From a checkpoint of a small transformer trained on Wikipedia.
Architecture: learned positions, biases.
Each number is 500 + 40 x the weight over its row's rms, rounded and kept within 0 to 999. Layers, rows and columns count from 0. Numbers have three digits each. The size before them is the row's rms in percent of the matrix's.

# gate: layer 2 MLP gate, 4096x768, rms 0.0637, rows 177-180, columns 512-767
# up: layer 2 MLP up, 4096x768, rms 0.0623, rows 177-180, columns 512-767
# down: layer 2 MLP down (transposed), 4096x768, rms 0.06, rows 177-179, columns 512-767
gate177 085:547454534498502494437528531550483464411485549433532537517517495510592499544462564501496482556527451506466522508525516473550496474459546493536486565444489575512469458443509492546515553455547403480428419485479503458470501481570459496490487538504581560516486497491529472483447510499492456481485467496541540537427522461495468485481499519503536475504448490515520498462542455470493531533501507463487522558531505524528477518453523510463472483543478482477512523470568516578459510490556487545578437488517528463512533542540510579461454439500495445423410483497516459595547450507496479525489517513494467477442568500443487543552528434434451479549433405557477516492469500549670488499520522393486527465543537556506479494527520456552464545482461487560509560445501484481452467458502500
up177 086:453436570530473443438564518530556492408551518490479470540478478524520498462490568492437575499508531471538471533502457511463487462525515474529475540487555477495444520521515534491498571500533482486483461457505570474490496494529485485494514586501525513488450578453512512455411477503515555466488469432528496556523492484501565438493503459536497456550481494430517513482532481416596540444480500516492467515487513518503475450470545436530618551523463487472550506577483454585541472497516481529542496532556445486494575447516547515387525512555565532413470506469534461492580542571539518529534504492518428495513504464545436591491454500483503535537460531506511445498518485605564478542561493533479518540569515520502464477540510484493463390446516452552520650501472522482470541523498550
down177 093:509490555455429506548484499427489466443444519424583518499520540493538504476481512480602442592521470553469493528512491497511513444481524524487476467523534539491506509539445557485566496459582471526463524497530537496534554527559480512529570478559486540515523511539516535541509510475536529483489511495524519527495511494587472476481550513492480490552462541519533416490420419457426494507538526495498501579525423491476436459503472506500475529517556488528503437501495529536473527475453528545438474494545484515516529519468479536450497531549500510551481498530544536503463546476443526487456494448465470459434568404508514521520514474559515469501506468550585480489574495414548531545451504473474412451472496476529512534489531493593456501499509548509490530484547484517549493468486502
gate178 095:528489489488464474456561514505494499459480532524487471462575480610510514431527538556584528481455491442556526485495472525566562496509472500501417481452455495401511527545540513509549522512532513543587509441405441529519512507519480513480459485453511523517511518491507519545491473523508530526488429561495514489516463473532473469526541474504507431504454512514405487443556469510501481380506480475466530429505456447572524578470443518529482515439499529519545526482492457514523536488549506400476506478523463509460471544493573506563561550495475471431462479467475557531400485505522526521537456556462467472531545561452491455420525495500555527501484544526524544457488496418450527476457540517512465484414534527463396435457410508482478537448504420465526449480480476571534511487463427
up178 096:517461468512475451429483518564519478415525532480441496527590439470540524519554519497579475551480509458492455523523533482490507525494535492462472499507513500516472490571504453553493507454497494479482498454488530450520488544495544462520503502435493469512524542442493490462519536478553535481445453497477568503430476421424488424475493471452463449503549515409441517471506544529465487519470468505415485522538519557401458483533523576491514486465526475585544508505561476420482557470497489475456512551464415527446495539549528482451421529475465492394549553446570523518422501469609533575504508509553520545563503532423476463481457512558538473533489505494514467503502499482497464485462436448528502516542495493496455472578499621504508519485535500552487465541546533546499533461503505
down178 099:487457451487526480486500451518532530575441459490513498470479492523579412523513549509494480474472479486463492569465492518461506531493537495425536508451522505473404556421424560434480525549450555568569521528520481595575540496491492360470573534476521498418455580511483529523571463480482479565508515453507532475545500490574521515590545497517408518520467497486435576510502502477457477495493457474492505468450433550512515479518531513456451484452430571421534476442509552556491538463537469464475587548479479480497508447489499500544571512478529481425421434434517504491415474464526489511553560478458459481524526563524549478436495505506519543601494490482483415515448548472499543427493522447535473514473578561495456462536449497482471552439500498530552507516454520476494510434505503
gate179 082:584509463473560504494399496511488507492427527492456558541491483447553491466507488492480510476561528483524559520521514496546493529460577487522593465483542418446459545495567534491463486487472565508497547459499510505484534550545507511586525451521550618532465468501510489509474392434436435525568574543514496469500427562526478370467564489541401494470549513465526533493492480526436502521468475485514457437475476556512474517561512597558528450462464532526512508517439573558473517508507527468528492470450582535513421473529426433477473420478414454451492504513430464474548578426580548489459453544451492478496478512506535545488557450439539465548494441542469495476552531560517497554525508504555518503388470437502534548472551510472434487516573455560545513520521530548466505451489463
up179 083:553513492507483523527458488481446519466449541556474492528540553446429517506533507449500540473461543530426552432475512549465544467480463547503569434502438435452429581519509466508509541487511520583485474531428466456456499594535516501566469474498539448524427498514494526500477454471416410541530500563473468459490487512516448471449440495542422589548498470486490548497459523556459491557450478504492510476512471435531397457481491483500426523473485482555503405463486549498490495520524527505499563512429555522477414567568433465439430473518488530496498525517532522501542505430513503586395512467495514478520489516536506546482547495527494459530426444549460528488533493563613522576485554514505495460449450468489526492441437503529489484536429477487541487494456510510527512450538468
down179 087:512518472543465475470507552491395427429495506503489546528560513424532490526494481511605479528411477478517530501482560562555569454559516560523531500529424553479438465510488501447509499437508475519511495505504547472463538485508446515525452543545472484499465541509448498490488527540465505552518497507448440454499513534524576425506529597495462452472565473564476468530426572554541455433492474466504469517509542516475504460527506519454497510600559436472508510440392443457475478530472415470507517587505518512427491490493496434449509486463492538554515480505515482565520486539436570535522518491449456564454466433564476491542532484498457484510478505557470473532422556527563540507579440471508491534521439503517521530493489469490511474494497512475565496536549558435438487480599456
gate180 084:479484494566549488512551505435495533574466494517433493485493535453485473522526502513507491516536494544528520492445531439490521484598529483556528433452510534475567541503436480513403530493458524540465488431487531515560502518484420505520478540600486531386480480454500539465454484576436480529426446523458559480438480421413481458448485472473497541555522418467438531468516494481547496489534428523496554505556457524533550536518563513466552470588463522444475515487495501464488547473562595480440558553539435528472424521510545476456482542518493531506450493443581548536503536525470479501530457502518526546405473495501533546541500544534491556550532503510527494454528521463487429513460460427531547481537551496456528541469497424549550469497477520480552484528543559492492534462502446
up180 087:507537582487429573489482531554446522473534537509473514426448429518467490542528495531492426541487537547555472497472562494567489449444491481439555519549485485522513513471513530448524476491474500520541552467457466536501393593550513496494501450470483535554524435498452498513427514513610459485507546495504570538425440460545501500527540424490564453507441461512441544506534422489485505517475506462454518440431455487484449471540499518512597546525490458519556508524488489498514450498510534557526469515464495517432479493543496499479525453523432463448531478561571454458529472511479484471504531515490442487532521509536496488471562547456416514467472508470499456505599575502496445527494439542527556463525514558430503494494497497514458424614444499499496480539483523515509430510481545